config = dict(
    n_layer=12,
    d_model=64,
    n_head=2,
    n_kv_head=2,
    head_dim=32,
    d_mlp=192,
    vocab_size=4259,
    activation='reglu',
    norm='rmsnorm',
    norm_place='pre',
    norm_eps=1e-05,
    positions='rope',
    rope_base=10000.0,
    rope_fraction=1.0,
    qk_norm=False,
    attn_scale=0.177,
    bias='none',
    tie_embeddings=True,
    parallel_block=False,
    init='uniform',
    init_std_qkv=0.0729,
    init_std_o=0.0,
    init_std_up=0.0729,
    init_std_down=0.0,
    optimizer='adamw',
    lr=0.0063,
    beta1=0.95,
    beta2=0.95,
    weight_decay=0.071,
    lr_head=0.0147,
    grad_clip=0.5,
    warmup_steps=209,
    schedule='cos',
    final_lr_fraction=0.1,
    batch_tokens=32768,
    seq_len=512,
    doc_mask=True,
    train_tokens=113800000,
    steps=3473,
    dataset='wikipedia_en',
)
Each number is 500 + 40 x the weight over its row's rms, rounded and kept within 0 to 999. Layers, rows and columns count from 0. Numbers have three digits each. The size before them is the row's rms in percent of the matrix's.

# down: layer 3 MLP down (transposed), 192x64, rms 0.179, rows 95-161, columns 0-63
# gate: layer 3 MLP gate, 192x64, rms 0.193, rows 96-162, columns 0-63
# up: layer 3 MLP up, 192x64, rms 0.191, rows 96-161, columns 0-63
down95 101:457532501456498520497466542533465460502475513473436461537486516532402459556576499434493521517494545515488610515562540487462502475475542470531418529489468520481536482394438510464509520501490494
gate96 098:492493459517549526541529452458509524440543462507547490514442536460473474541541421516488516501560541537531468490497453504517470542567586558510475527460556492500435424478543562562495573494461484
up96 089:539472531511451449510471575557465510519481572486480532461548507475531547514542534453559514509460427523502501535483549550485507448393424473509476497518440490495559542518507451433510459498566488
down96 090:502525456405516538501513486499530453506466523467499501512525544548499550520505484520503529522540557612530507466385528554452415522519467506486494417526511460484455482463516493562474487568464489
gate97 099:526490476504460538591469461554490575515523502452564592491508521524514528465503496540512543511494551453519493573531469522489454566500498451503501431596572421488531445499542476499490502472514473
up97 100:529416517472455459573527513545483525519436496415543540537445508509458510484472499475500519546465568475384554460517430465490458494504475508511528465544578461501460496516459475524489542476481453
down97 099:499459528443557479512474478564451488552434502447485513504464530427441507475510531530472429473469513511474516490489533529493449567580480552521527503491499570531583520482475462443511534397537515
gate98 102:561513455562422535503472512461472506485555502412476570459548524465516518524482495459484509479570555461475490498433453534454444523504506525453547478467502485495527382462519521575476496518540502
up98 101:501451502447517576441442439569546523446429521492518493500470517557479476492498502542496476526477419473525525491538533478466603407533473483472449485519537541576457537476489463463476499516477501
down98 103:512514563466507489489516482445528485506519461553492526487486486504461514563447490512540603517505503516533376467467520494477501478610534569554527501488522463459417427478512464549541475476507498
gate99 099:508480391488466492515459517436552475539580470476459548486560518504508548532514447461515586490480509488419533512462513528498504549469506454455588439467516511540463494504497449532521569538532518
up99 108:524475567505515541505548509521450501504397542511544498473478475509505499484489519529448474486522462517545467494439519523548547387480490553449445605541514486453451446517541540489549509498430492
down99 097:457472453473554432483501479579569558510460472480532504531404506488521517508467483468526578453544479562536496506573508481523453470452566467465477531536580476500480422484476487487471465466503463
gate100 105:520411461537423491535537565514518433492567415502521567508500487483530519511545515500571551464551513510456499565520517535493510465541568534441492469460513437515508465487514466542467563561497491
up100 124:548534522507614533523448479457460574467526564467459469406511553493545467530468467511455547493540500488507450551500471469484456605510469517480525533509484486450496463510487559474504486526435480
down100 111:536525558537463505472461460441591594554539540522471473487480504503544469554476536456504444511516480561492543506459469481498481480500467422424502489547541549451445507555558554462479479530512478
gate101 084:562538511462474465490505524431570539519501518518496504476487550471506525457492464534608496438583501576492479495387463488519439500532484405517503525492508504467459468484559482541521465519463518
up101 078:564464490447494488505506503447548569550464521535515493482473521511496486460501473485602473441561500557466505495397442465510475492493446400518476545512537512438454480495550512567531488515462534
down101 083:439476525508569468465556509452469505573490522555430490497455459535518433469542506393513442533449461445450538432474505495496527523514446463537547507540453509487492493527466498485508460414512516
gate102 103:544492450498524546482555494450499488474491450484544514497482495486485495539427479595516550535517522497469537525516498508462473454566556464456454459457561408543471515507465484575560546574517436
up102 109:466510532497476435569471495549502411514447548505496449482488523473514512471541478435484485554508413539496466474488530544526527497499494551526467550537450556485440448469528529448551534421483586
down102 102:482517446437494538489459411586469469572498441486506464527499559483485507576527495478492592497490518499569469529480453529521453491482468533544449502516471513487546446523566521476458539513463418
gate103 100:557459468524506508544541495500550484453565533481473511451439522407535549541518475561488558462494530522516488440513510493546421469583517498452516491539528410564503432474521496489508439503462515
up103 098:445503507508523521457493484474485489450422506515532460591549562537503551535513541442552409500544482494471476568515483482487512486483471581534463482443535552501488491475445534526444581454464458
down103 103:526468525500461525468424436494545483508496482479494531476486468393546423473441514483508463487511510548514509500536435471441507491474503525516523508457525531491437497522623455514505507551530393
gate104 100:509497455510447491521444486531573540475449509476433508500443497456565512549467478499497501472476533496446436471468477574449518461465453532447526536532486477526455488495543463414464529573516401
up104 091:551552456501467489483490503535548497550482442495473503505523527461591545515514478549508446458489446490491500492518410557448522459453486496596445493497484471448585508534522432512438484543560484
down104 092:525475517567470486543534527475506481499516435543447458539523454485472435494543565572524487442465525470490463469529563520546524560424485499504432521434518472537524457567458587504522522533490459
gate105 094:538544474457452490578500460519562518528522494429530478479499569528592530495478515477537502515465572555520482440415441528533479505484582497536522455497479493520467493560547490482517511530456416
up105 086:510551524444442447570480499520528505561542520469514489488507487510568496528444531482510494519461533493524522413421474506508560514453552479481505472462427544503444540548558470439579463483515430
down105 096:501502580492539436465560481463473440539538512432505468513500509525529429429518507473444513474480459419486468501438505491504540502500420609489445467505507464526498574514515489502493447463555517
gate106 107:521473441477515457593461544478481534512507480478517580452533467417596490488510427408496522480509485529567441585474495501529491457487527533530517475513498510486463426512527496453473487518452493
up106 120:453467502506486518430495459527497501530424530507490501480461516463547649539494490482465488590504497435454443425503506535481439522521483463497523511540444511447559515466466512516528445456515512
down106 106:514469511492519612553517434489515457497458536489487455554469456586495496547492457519533590455494558544581499489513505526507480437417494489463441497482483494488488517598529495528515496471481464
gate107 106:552413498464490525505556447513535530441427519416516485554557542513488508475430481471478518487474573528511540463463515507463467438529527429527558483498478482603522473537515521519562468519509492
up107 099:438588487531500490480456480444475453477509432566581473461530473566489468570565479484526529496395476476471499503552522554472485501474484495503502442510456578478523452486499467488452453499536469
down107 102:465506513508474532516536540504537543439460538431490497463483492582516568506490508572511459460519440531529547571540481535535526579581496466514516417460465532515476530520465504520462551586523491
gate108 086:455492518609478540465454467523493519501496590522486530519453540468468510511507566439506497502566559547477500558484439601515473440508482516458497532462501447447538487558493490528484467483436461
up108 083:466480519539485513526479532531519491510522552505496523444516489480421505491430433569467516549457494551503448460484565479454518537490492517526479484478554423552523494431451541599485545451500588
down108 086:459478541511451485470411523477497444541554510512433522548507504440563522539503509502443523492504483468448526464504513521525514490500505447380450450522509467523533466597487524445517464525487415
gate109 096:499440474469481499522511516465521487471500482450527554562518523498505525539489525429501538488465501567535404522482488568544427473525587548479563493528526481504486429574541526451469533512477411
up109 083:461394529468544468476493517482496451467510448477478520602453504520531480537564574455534482501454468484534450528495488489525414491500546514515562455514499522541543504534582520476520563500529434
down109 101:519491604554486540478553435525511535491448518562522460526472550514537441504453446513487423487545457455499456444442506426537471519516450512527483511458437488505539510503538481472475497553456426
gate110 103:477486514430516455499491499451482454406517440481526602484493478475531535522457395487486531498550456486554527595509483525497487540579549467497548499481482478479470480491543451450473468544491467
up110 102:494506484500461486512467442500505543524517546497551428441571541469503603543426485506475488468447506516521532574465477524559470522507508442402549486501529516538452433527466476485534493453543538
down110 100:547477486575408587489533579469529483502505550472527503530433492460506496474512559456509519494500552472480443513548535478504539502517550496477528486594452495494460492441511439548528571513567519
gate111 098:547472484527512552531470551443502504515547460478506514501518548483498504554473505488566515437494554522481462542494483507482415450481611504462439504497460513535477469565487490472526637483464458
up111 083:533561510559462565524469513444482495493520496498503483546514582483474485602462538476573526506448531499442446512495489490461408442548520555548464524520440498483488503545489545504495526462437437
down111 095:440473551506535484377445477487470482487424542513508469497506524512422535467506515478535485482482550449579513505459530469503501535453461510510518511438436432521535511454499597522529522442466503
gate112 099:582432403476475476510437499501524452475473465453535528457556529478515496493488523523468548493549514499549501504499482460500457424534478355509432449477462529499467482471552477498513478527512473
up112 094:463501532560525523453511469521525503464552522536496500418511532539488521551450490547498451532417476565555490561517491485494551572497553570472503512496460508581460515526505507476603489509548435
down112 099:477505516530391539464476488534531567504498501533529526482447530475533513459541470486534586451549542407496539528470525521559462528497505508474488565488512502467522505527536492582577492541433438
gate113 110:573535478470455436543480517540557487465493491418595451493474561481508519522509480446498526579505502517569448548459410514504478515527528471437514496552471501500513513472458477518590507535532490
up113 119:523545448510548445543588528451555507498471466438441448472490476477452465506502497473485504503532496428461507434546437531522524463507508579507550516443494490468514550525511479479455449585485425
down113 113:485494477439521422496478404479478473602443469512489481544498531458525484477531489519548482507537568531474532452499529608479522486491449487472465492500476490524542507436485544507510466446429420
gate114 094:483434442449478499521544451519488496455513509444468527486514549449467513535538511450517516500525477510509495553537519534507538448490524544471579488468621512496504496549454451582441465535403487
up114 089:496417513478504471445491566473475510559547456480421484473543493525436476511502513459458504500589622533500536465468504492514532469520505535513554443460489484488495434538442530495465566553522492
down114 098:505512493465466508509442462443469554466545575446536523478513524488500528461492541538506403448426503530551511439582416477508498478530498519410510504498475563462461474507512496528420465470512508
gate115 097:445433525452511507445431498531529511460513536434573506464528571541533548451513507548549549530499519534530514530503486505539461483475561375480500468510553567520492541527537453540526527503481469
up115 111:506441522503558532520510508424496488474580569544514494498507456499532513513548516516453477429549507520552504544515536450458552512460547528482566477481533492458431531536546460505545615453492457
down115 108:513539509497453456569550440512548457471525565528495579473464431544485518537520501406439522485485468508475493568519511478481495486495435527494530505471449528481539491508528507460374553536519468
gate116 103:528491430484496465509517483511507447521495512509557552499502493541517568520459461554466548479472579501463526574490463514490431509547549525469502392539491473476435477464524468436454434499502411
up116 095:449457575551563496485532553501485433496535526467562533503484525563515493472508520544468547507577455488538448544566507494426527519494497441572457536589536492504504457528483499481550524556474529
down116 099:555497465455508582554514564464482444449450509464445445480478533575450429557553418467487550536536514560474530462501459498505485479520512504455453485527563467511561488530500489499457522483517451
gate117 094:550510514492533505566448521483482539511465491422490507480490528468579464527509484480484595440520510477474550472556480525461476462523493451583435555460515526463472520453547479506455565590470459
up117 093:562503451503470464508516473503485497485513533505524503485508572507468512470495530495434470572540621549519481554468482524552520521478522532431567449493530420488575442469477556505552520428521502
down117 096:520458565439436501486508459483518523568472558547577557512602530542552503483494495543502525527504555575499526498441481547471457513534523551516494495525493521550442452518549494479530483575467455
gate118 087:472522509496533498565509449443466506469529459516606494485487485488465485507497447491443568480491588519584412498531440562458486512458546469452503486425530490517490496550507540478537543534502441
up118 085:465466538527513537580547446498459547491519494507588516515505494418450488461415476476450508463487498528564496493513485445545426492518514475416454492451514486516464497612501512485548540523523486
down118 089:486500555538516442545551553508536501481531562479505500479447450532495479415510526500504449495537510439525488450593472477417594589471479539526510520524451489536513518482506464504483544438552521
gate119 108:491516479513513486490506504486491547496585473469564468521495562422556470495480416465505544487479521564495491507392485485468396493559507472427547476506528505550448520546451470551542499513485531
up119 116:446552452449564476401568527510536471480572470466489487559536522479516479457448519504560525477446460493538483545472521460487464512487560437498501549531483543537483520572445412504520521477525512
down119 118:585551515513546549500568462503494477510522516510514477539542546476554497491424505527479492485512453493484522520459576427544522499471426475523415588544456506475485469491458459537535492431516571
gate120 103:541535481472397475541502506558533564499476504485537517537518476455552500493511514488487521505436498519505466487400494550464424510485565471419510471419512496464378511511489486494486449511506460
up120 100:523523534529551510463526495457478613489459509561456512514496496529554478487534535493560510469597487514439497460478546501443555463545506550488441528478538563527481447524527605463533489494491471
down120 100:535475506491524496553481449528485531408467532522546501529539545451518568510542536497509527543528453517571535481506477499463493451488474553544491521481475539536555528463536557566535612452501417
gate121 107:530458489439513444494464556486504465465487519450512589462550546451579596591498493523523552523500447507505513506487476498466501489520571490512438495526541491518501436499507517584519508532482417
up121 104:501486533514490481480495484443482484526500508546456473380511407564451547494530453490468490472432483491554515520441474526527451462444454468533589471470533517462515517517510465434466507465549435
down121 105:593547451483523560527584486472484529482530513450472483525568505490553473475532473465526501386542549517488492467448493489531525564498526392509494527451510474443467536485478483520514543459475545
gate122 113:483469481464493500529482461442478434506486528520573492464520527496521522493456460520540513466505496475590505570473404456515496509592517396520488501593501446513484471485499472481478485481465405
up122 116:484499457495493563541510516437501463510517524539595469480543491483502459508415515553512504415513537546596480497510440436523457520504484453528428472510520465479505491509487470478429501459439417
down122 105:517497489499493514496468479564486496477533530419556451511522504515524453466550461517466485532525491462554580531558547463506497548529465462541470537497507479505611485386483566478548425478523524
gate123 090:454446519549596501532493570530546564468453477497528540438536473486556483465494542511496530424530502524498473464502523465469540489510477533436586465479520451528464508483589493579479470535540490
up123 085:503441466497537543410500466556504573509510500395511445541495514440484537492488541469503539404497523508517475455503498536465482472518423513495483461490504508539488544461544397539488472573503474
down123 092:525486492456481543540544475517493464483407508556502481474447470569438512531470533484515511546488508497466462529581473434487537423516528510478532542565492568506525400518461483428469481439469484
gate124 089:571455469508530514548472466428515482450425542454474530421467556572466584490465451526471547447499504531473557479475516492533463555591456471493505536502466442527453509458531493496520510516483501
up124 075:502460462511457441436524562546501566452598491516545495535578447456503464486505560456546497534463485497498521520506468498451551477450523482512452421495575539500535443486437459510442489502504504
down124 085:490498532455464493499544517522608469508517490514548493459520539546491496524448434472514475474526505565481465548560474488490468517508519420530462410540530519503486499484474496534534490632582460
gate125 098:550409467515548541570430442458487449484519520501530569468454481512524551516479485508472590453523496504565528538508477457491464526571499445474507501454538481496444467497469509473445475458498413
up125 105:505574520496491486547556497472507516502464534512444513468468569459408519548530565500528466480434513502454475515508531492545498507477482502573435535456511426487542574495453586454515438505516440
down125 109:526403446528504486530495422510520462495500493462503542494545556468511506559511472466479550478497522472583504530408490528475442497546428467426454501544494539547462446536467473555569490487485467
gate126 100:562490492566461542464514459477593482507552506482521563524569568521486456510503519538456507480568613610488460487461530473521488528468526495510576476479534493526499473510507562505514464524523513
up126 098:502556492521526514542510508524474579500584456520548451459539489514529532471518506468500520490529516392558470528490498516470566482555542475551423552434499493533446456548431503526541482454557511
down126 098:547549485549534469520443449543546489424405483490535608427501529449488490487506504517508496513470541477566462502582491483506516532524530483522526521458547496505511561406529494506552483551494468
gate127 103:489484474513529470496475431481521496476533503500509490426491496512480459486567447506507498520464521575511488555458481501524458483478561503472581428530493434487453507504563437519563632554500444
up127 082:514518507475502481498494573489476524454529499519511554538509552551538520497446502427472580494435504504502461499576441457497480525485442490504427546501522517528516389553443537450517448421466492
down127 090:500578430487479574498608420472492512544490503460522503473495496566554534502492538494514457532480514548470460534498493529444473510511574453526511454525544506507446554497577524580456479486500545
gate128 103:571471453461457543553399438482559547467545475506522585493499472476521551525510485499474518469551522498499467467404565493578472505477540484459537478438499471523509479506545504457500423499515501
up128 104:461541547546474446539478459470448435512452485497515468490457506523557477492526494482486497525513521478430448520593412576498544446522437592532415454501538508495537495476510504538466520481472470
down128 103:542533446592482493562506553508469493487520548524454458541511541506583541493514500489495519448506537571510534522415506390477509510435531472551459489537517471566553518511526541540486545489492454
gate129 109:518447472469458452501469517511539473527551477458501571471521555451519593600521426466577558551472453589526459554486498521503485503529550471492494548528519551497454500531490510541490508490467524
up129 123:469584469527420509438469509476588452495489536539473552525521474487529480451448550483519552501462500487478443445506494527426506517453464467434499491506496569596511539478428465479515534510540495
down129 122:546504483487524453525524494569518456503494480485524465467453543507407463492532476492498553458517454441469545436439457560535434492503478543549547494556507410478510535433491512490504557550441554
gate130 104:582503476485486555477474486496482470570477487459493493480566524501505546465471464541471505458545524521509587547482457441512472429522546481458503448459511537501533404499532520562498581570438521
up130 100:488502562460598444454523505478476518515456521487465459469495437449516537503517484442471496457567534498460460455551497521523394473565494532495518474508516581449463479499584536511514539494449540
down130 102:445588531437456498558525500583504461497484543463546553502548439544518493475504487492457510574563447480579544475485557470501508558472478462524490512504455482458423440495475475495482505561477485
gate131 110:493526468461478519477494527560559498459496513493596544512592577467607496574515509516526532456522475512497507558497448496439484444502482473479510468610502503496508484484556499520531508539521438
up131 111:480566530472427533458520538523501495518481521539521514542538531471509451541542484452495508427547443440461520535501478499455472464518464504512552516553448532457541541473612542572513495547539424
down131 104:577458595520570498515531530477536504467442556480512511513403492536491537475665543480512452489478535482516522476493488487504497465463558491497530523493465491548502519492510501499489466428520531
gate132 095:546463534476461599567463505459545504439566493477496487508466580518547489537513463539573553525517583516528509546520431506497533511565475489501490445464501529591536510533507520533535451482482512
up132 095:494479516446487561487452598441563433474528511499412523548434459522567469544549554572503545535501556472508501521535461475492579542472469454509473491527528488544555488525518510499527522461502498
down132 087:482515533515510459477481459472465520581488537548543545587510510485486519500507532545496411490510499504470510531504532523536481573553479583585454530512411504457509600492555556508489477472517473
gate133 104:528429509496480552533526500517572482462537438439514484493434502575501465539531473471511508523460552504508476582479506578465467495540559497482545457569476444504499494513527536560570505559425473
up133 110:496419516509483568531374511499546501531632495527430525499471507491501510496516520476479500475505494430503485538444537459473449499460479493546535554460508458497553536476453473498516490569469454
down133 105:468413553526500543532517493485499587435491556555514495488450502484485449456498502507546428586424485548500472516568518484459496482548522514474512480576514498438573516533527436548518496533521504
gate134 110:534407516486528481538531504504525448468511437431461579535536530540478575543443447489540550551526492532565519479542476458499434472533589458497508452481450516552482486528474505496542544529500515
up134 118:538509550559523485504520452564481496475446484411519524522515595462470472558427465532480520525479556567593502462483468532576505500504539548527522477455456439504478497539463517468483478525547463
down134 111:532471480553440491534527557459462445563535490537513456495498446531427482521528558465439420512501496510491484445561531437517518531425526568446502509467522517505460507489534420527513446453544537
gate135 108:579514524476512439484505443482498541479440526448534558458523628491506590551546500529541513532477523588504455528497507493473444450502536476520523493533515451483511447468515485531550536513520442
up135 113:480508504433446555473454520495435466442511486489478446519502478485413473524448468536389519463494477485548545493464478491572513570517501476478462495414487530489433518498450526515482408487480489
down135 116:547548429499606488511497443488551532486588503556532454534450445427467478563472476485533537509463521514546507518445453532493476526494421475489510511489514455514539481449504454552561478531467470
gate136 095:568485486561535464474493504520502464478527547468534534509535577486491498499530404483492566524457533550550517481482448472477515439521519494519509472471517497466404527545485455529546520560373489
up136 094:482502493520520478510557509558448455494476532478545520571549625474513446435542496463494566546508468521513557572487475436478482449500500480485502533551487463460488509539484435542472515506430436
down136 097:513547564510599419514573499541503509548538403482506471469502494467475489538532471489466447507444506493464450500464583507490518560468508446474485445498502463522501433518505491536478478499606495
gate137 103:529565431483519520463498496535528508494570440474490461464521541508507448508409456554493525510522476500520562529498419548573484427529513481471481491466457570561433498505468529536454495583479500
up137 097:493488595558492489521531513463522561498508534428505510478433503492518477479532523478550464473395520476455472490482560538392501562474489578487514590440517477493507498535454504515540502470466483
down137 102:559525484422492506496505527535538452500475447498459518486462547518492500657461448519508484467535448547502519458523486543470500483481474477465407457497490486517533479505421538463540538487437545
gate138 094:542500465506436475462363506513483465521514447481473488524500523462493481531498529449524563540517469470521522504443440497508473511540474513471582474455417491493502496492567408571518449531521461
up138 091:488555534485536531430510516521496563531529530523477484455513540524462500487532551579540505463506496461623568506455499493462605465426501495531474496487500494500524529521519391498543491544526505
down138 096:519478607480459506434475523474530465517539447508448475489529481551505428493505515501451634534494519512483492535485554566548493462471537527534509515511461520458438453458463495504519539431472450
gate139 107:457424506415473581555522536455584457475502475444521528552517562387499482532554538509558537467552528518577451491506513454462494454505511475497500517490537512531510503504500492505540493510456460
up139 109:545537505549492391442486464552446493499505513572502472480512436580572509449525457517447483571494527522496482503426486542584514559487554535509519439470503473473495500464544522486529514489526543
down139 096:478564469495525499570437440561569491483520471451483474521510558537457510496518447548473543542505496527528465511464379475446522492522477464458463450502596501531508454504507504554497511568461471
gate140 099:507515443523464522494562492478540536472505471375579571504520562487495508507466457476497551431505514450507488540497489547519525527539502511544550467582600494508521488477512474534528444531466441
up140 108:499416480476484519459472507564510430485486569625430495516510514457569506499517491561497538548526525524462532449502470453465445413443479492450463481474458511482462483506502512496439545499527509
down140 107:466544477517446506581491464487488528559473509478554477549451474462459497517501442546419602481545534468517481552429480461521550462521542541496518512511480453498445546578568540483479486539484488
gate141 092:489432438466468468538510576429489557493466454493551532502440520469476571501480443425522552531538492498502506518426535486475487484534567488493544506512505483464468507572498490525473518519374480
up141 095:463530481541460497510527467434497545490476478443461484432416554509471540508440501444478518458463486436505533472472488496519543484479531551402508580479526497551511482590504478506524530543411485
down141 103:594498544460474542480454522514472550489458515496513473519513541490477503496477546483570446511484532502542468501568566528433572553453455512479481522559519518444481511373496457470541547519483535
gate142 102:527481502491480506528524393527495533457525509491525494416516568488538483542524462505534522464510586499451489483447491561521414465563478548550570419530438458513511451489530533501531514534522465
up142 096:514545454446446489499474554521542506515522463510517453503483504506465468460465485516501532532390391492575498557478476484509575516419515418514466517459514510473536552495495426529516482495568495
down142 093:553535502468495465477510478458554519510402473422491562460512498479475459524510462486555605454556536587520496493519460458472510534549452439506490459497494548502538514484498537556570513533494445
gate143 097:508534513492493477581529433502499537484515501520515519441518561456509538557429518506575502452474567483455455563455471539489495482538584508487461533481570460505469479600530556515544502536481451
up143 092:469476490504500510456461541464495447489521460435546492602458442538561542499521490494448511545548446516510529436542530468507470568553530494543536455550488517525561527397537454486446482498506525
down143 093:545510492497483539569484544496470487552465514510562558464464550442510468559516437474410579459516517537561531555520528489520518506504546491409432435527521501525497466547464491543550509522549493
gate144 100:540491455513519497591567533448528500423497542424528475529488559507561504511549455513503538460468496513496544471492531473488477481551504404437557507542533464496454461574505457465521460542491439
up144 094:513501466442532464527557528471483519456487492450534495539476531431498505505503398515505495511425461538469556489502496480546472522577504445454606479523503476563463468601490530493536459540493457
down144 092:465498578546489528531603467511501468528504556497551454559477479526517438513535468479482502468537491481510506521456567564520507515519458495519480580524537464493522475436510538432496383460464544
gate145 099:492469499461493497536509509454564543532457455458470496495519564440555536496529498462490511555615567453474432503549418559501512490468531481530458515511567487461507478594466459508500512533496460
up145 095:518508473433514465538535517478526552613501456487514484464491556475411588480540457478508474507532491456440491483490488544459448514518516501495502533478540479427440555575536446460490544559501523
down145 096:459505550550467499486543584562408497449490455521475476501466414443500482465503504481466441476474558465467536435562535482525497497552426513465538580458481515500546487500523529530461557499501470
gate146 106:499460526479519447524514438486470452502497459395509484523472561534567552512490483529528525452527519511518478535409436496495407480548590478433476512542486492530467539525536500484564556531500515
up146 110:513573479448510500510532538490512521538525508504508462491522433491556505547576540518496521519508511495528460524434509552409500574527593483526483466536500501483481533439613539435487532471521565
down146 111:526529446457563505522533510551582498479544552471472536479511530467543479517517461516526497425554495404595542548554513519456516539622478512502520470522511511536497495497474485493456543522554508
gate147 102:485445500487510456515532494535513494482448551471504493466461562563606525501523483502599496461496500556479511550503442492473512448463552484481533481628560465496511532508525466537538531540446534
up147 099:529538454494445393495502448484574484531435495507462449515495564455510560553512508503554488448483450506511522515493438443454451496508559507567492540570546560436534505528482506497511511561519506
down147 104:447460539468542627463542506525473592465546517515473506424484541545415461453532507518509431545540549522504518538555484475499563490509483505461577497486513463529539538499471506520500461488511517
gate148 100:563491508459433490566505546441512529526499471444523482504516489493487493441493461445516554508504501502495535472479496466493576455538533493529572461424480534553470512469436497518540542551375438
up148 111:470581486538568497457514522559528471505473492533434480435455444580547419549485466491476519530460449457546432446487491538458572448446492448535462509514475504489475508480507476495481511523538559
down148 103:445471549463518395511509521507536559501497483497435519540482523476515467458443482438485615509518477501522504551448460488559483530438533510498484472507501480551508439481504550436440480554422491
gate149 116:511510501515483477532531449484511541452434468459574561475484616570527514491457461473511531535487548516457525520517410573488454539531548483472493507545502419462478477507499540562512522482495437
up149 109:545501515469497479508466527536540504559466499512469502396548508464506601414532425441528451488504459448523504531524515511441579502473517475563500513528508560540497444489497430446501484486548491
down149 107:498470508588532503528508462543446532580493536473582470462490498527507500494470515536507449472500529516500464484598628510478469485485515440484525448514518440496469429507492498480440478413510505
gate150 101:472518409485497473490544452496526519487565444496487507492510506506500490554492398471514543496485537554461482507477453508457483482495573477517587432516511472535456517503462462498477490606490388
up150 110:454566410500548504408487448532509499488538466511476478525486456488450484555509440490430512512502494501461527506498469462398476531473459525523548530470471504510496552431482502544433431569491448
down150 112:535506571506544433437533484489545499556442458517396509476479517460523512573502545523500517446549526517534467503472533562571511488586532509549533534512457520516454473506520473435568491459488470
gate151 098:515472411490464536578525496483501504484478462493517503457483475528471521508467478488503549517585588540518447532415524486528499532492533538432502415512548415495509481478490524560477522493396500
up151 096:514458608538547449481455503461457467551540495500525506549522523442527492496550507557502457469439455464463573472545481493480465484518515460592526538494448558529443508507555469432521513487550471
down151 092:483453527491512485487496444508459596470484504475547547419494512478428514428516512586534529426495577492485492524440498506555515440548481526466567476530571512522504535483561495537446507541500525
gate152 097:506531435472531477486457500444494443520513512515462604451530498458565578531500423570519495444540439521489473530454468498499443470479472493524457516540534469495444421486443481527501457515503439
up152 102:528465491490519443470480524469483454541464538509453479509470615534506565510490588498501490544550510473494498537519455474465494527587514475479573508542443452427455530507548423483503496521502578
down152 103:488474506473465483455470454538560484518407495481566511455499479528479374491506436552496519534486482477499505455545463531500499466412486504505544436596517524517523508486450532524474493533489414
gate153 098:555449462515491528520474534518506600526478460541549502478495484496526460540563530451523604518493523511527494515479437581438580475488494416514483480534467496455475538508555465486493471497412502
up153 097:461502516460557492462461463480448482426487483454500501517549501503449511477469536476458433532563524501524461449469571501489463562598535523475507547551515510486420423530491516474459543570518555
down153 097:506536508528501539526401423522472491537534539497501552532432538486574544543480468465511494479525447605493514518456499456549438513512504463425508491523476527481519565542510469452475484486436570
gate154 091:593495382548535496501559503479483494498486439451437528456513510464502453578466466530493541506478507538494453466495546500476428493555528537423510435544496484493481501559557546469489531506461506
up154 085:536551503566522527461448475543458567521518563524522509392465441482496555578493534451434477475524562483510468537467447464529531494532532513510512522505481464506533485462504511532437434567485441
down154 100:464449517456391505481402513473478496461541537471516553550509493525555480494486496481526517459441567500423526525506408483478517511482482512511587520485463496535420543433511494508533448464504496
gate155 094:528371447454429493435454534443546561560527502533501499522515530494553577560489524531507552492528504469468488530456496516460467556499476469503498459518477499539503418513449522544510519570509506
up155 103:549495534520542439491483497487500520498501446483502512453474555452550504502573551471552520546603416483563464556447458496465565507575551490528462558488520494458482502552501546482549470458471496
down155 095:529499481449534462538509466516479509484480484521536541487470531463468485471409473466539498490502486537559419509614528534583503502499544431534502526532493473463431509480542482466588453484418488
gate156 111:560531471542380471498462469495609543538522528470528492437483498433564520542511482480510509465525507527496514519467503492474513447564538503435509444481492510466526495544524484479493582588474465
up156 121:449491504455500471558469536515462498471450468493546543492523526562549465510431481554428576477543512464510479510528458668513506512474439449502489490493526481531543502525507479496503477513544549
down156 111:517521470504454511480559545508466469460506453474507512515540439467508475480583527512505487453462480458534433535557407506440511483440515542496530555511442471562396462510503433495476489560524456
gate157 108:487490436476500488471475484497500486523476496422494490479462506482612514465510470555581559523510481455474534557421427497547524495545563459431442473524513470525472451481476481542514516502485402
up157 111:563500533496526491504508561433504454452533427463417557518523503522462534459498486440479487487489484484476506536550548460426503488510507423476556551464551541550433529531507464525535579537531551
down157 109:556418557441510478520460488477503514528467501501517419482454508424499534537464522500530439499487559548515514396471432460513469523557550513526505526499486596464475449470449484541511535502536466
gate158 097:493453433532405472534477440512548522515513445471534545481532484488452539568483418521565552518463517542463506490472530574465426486470550462488506425453466475501451440506487513530504461520491468
up158 097:476536514497542557501562494500540505505495534492518427484455528518528441429477515507480501482523554468552471484469468511532558502523463585510495525487566472516505555523547469500602574537460614
down158 098:540500476408472569531599487505505507572488460501494486522479464483488450521524500510497562496621480447489482474452426478494554477529479515476471471519555436514538574526526512492470532543441497
gate159 099:450443512497464563498395467574503518440469505539497537424482478451505503495450523554521589516553559600484436544491487507534500458520506501514486514491508541545465512518550479546549457504501477
up159 099:543559470527501455496623515415503488556521512491533483570542514522508501493502474447502415514434456440514588450485523488483491549512475497452493494461485483433576469542459525531472514498511526
down159 091:537412482481429522527471438552492551513426491489495522483482525531437513513534508581556558459476532536494449482506478539524482458457496596530430473551494474442476459509574542536466492487519505
gate160 098:479534425468506514492437505501555493503527465410513545503519509554569477533552524528499576473479460469522439528552471612504499525462516472493452460438572545483476520545464456497509444542488518
up160 094:445561546421564533478454524424560431472552440503500505499484481567444460480503460560481477465513484496450480495514515518502436522531525470500543485501552571508457509581509521463473466535426504
down160 098:518477422461438521494483530534520528504496470491387493546505441456493479544546494496436490510539453441458528496507537613546566535528481510493477446442576477489554505528503458498475507511493559
gate161 094:497494502483508479565442498548495522483486418512505551443449458509539521514461497487556476534539547465453505509478482452538473442568543529455557471449538518424545467546501482504500514549404411
up161 093:552461491426565449628503448551498517458487486495495526442434478506431459450496546514530516496529493478497526547521570436542489482542510520482507509485484423502542470554507551495537486541505438
down161 090:491430539544499529476442468520455470503513464489423485538528520508512536580532495457449417478452482488516506503496486433484509526441497654516459497461500522506575564484492553506490485493520494
gate162 097:519446459458493588523481528527486550508526465466522514459490588498498498568508522511500560495546506522484431557547491514478476480456499454511526499470595453454494486506436481604504508579442462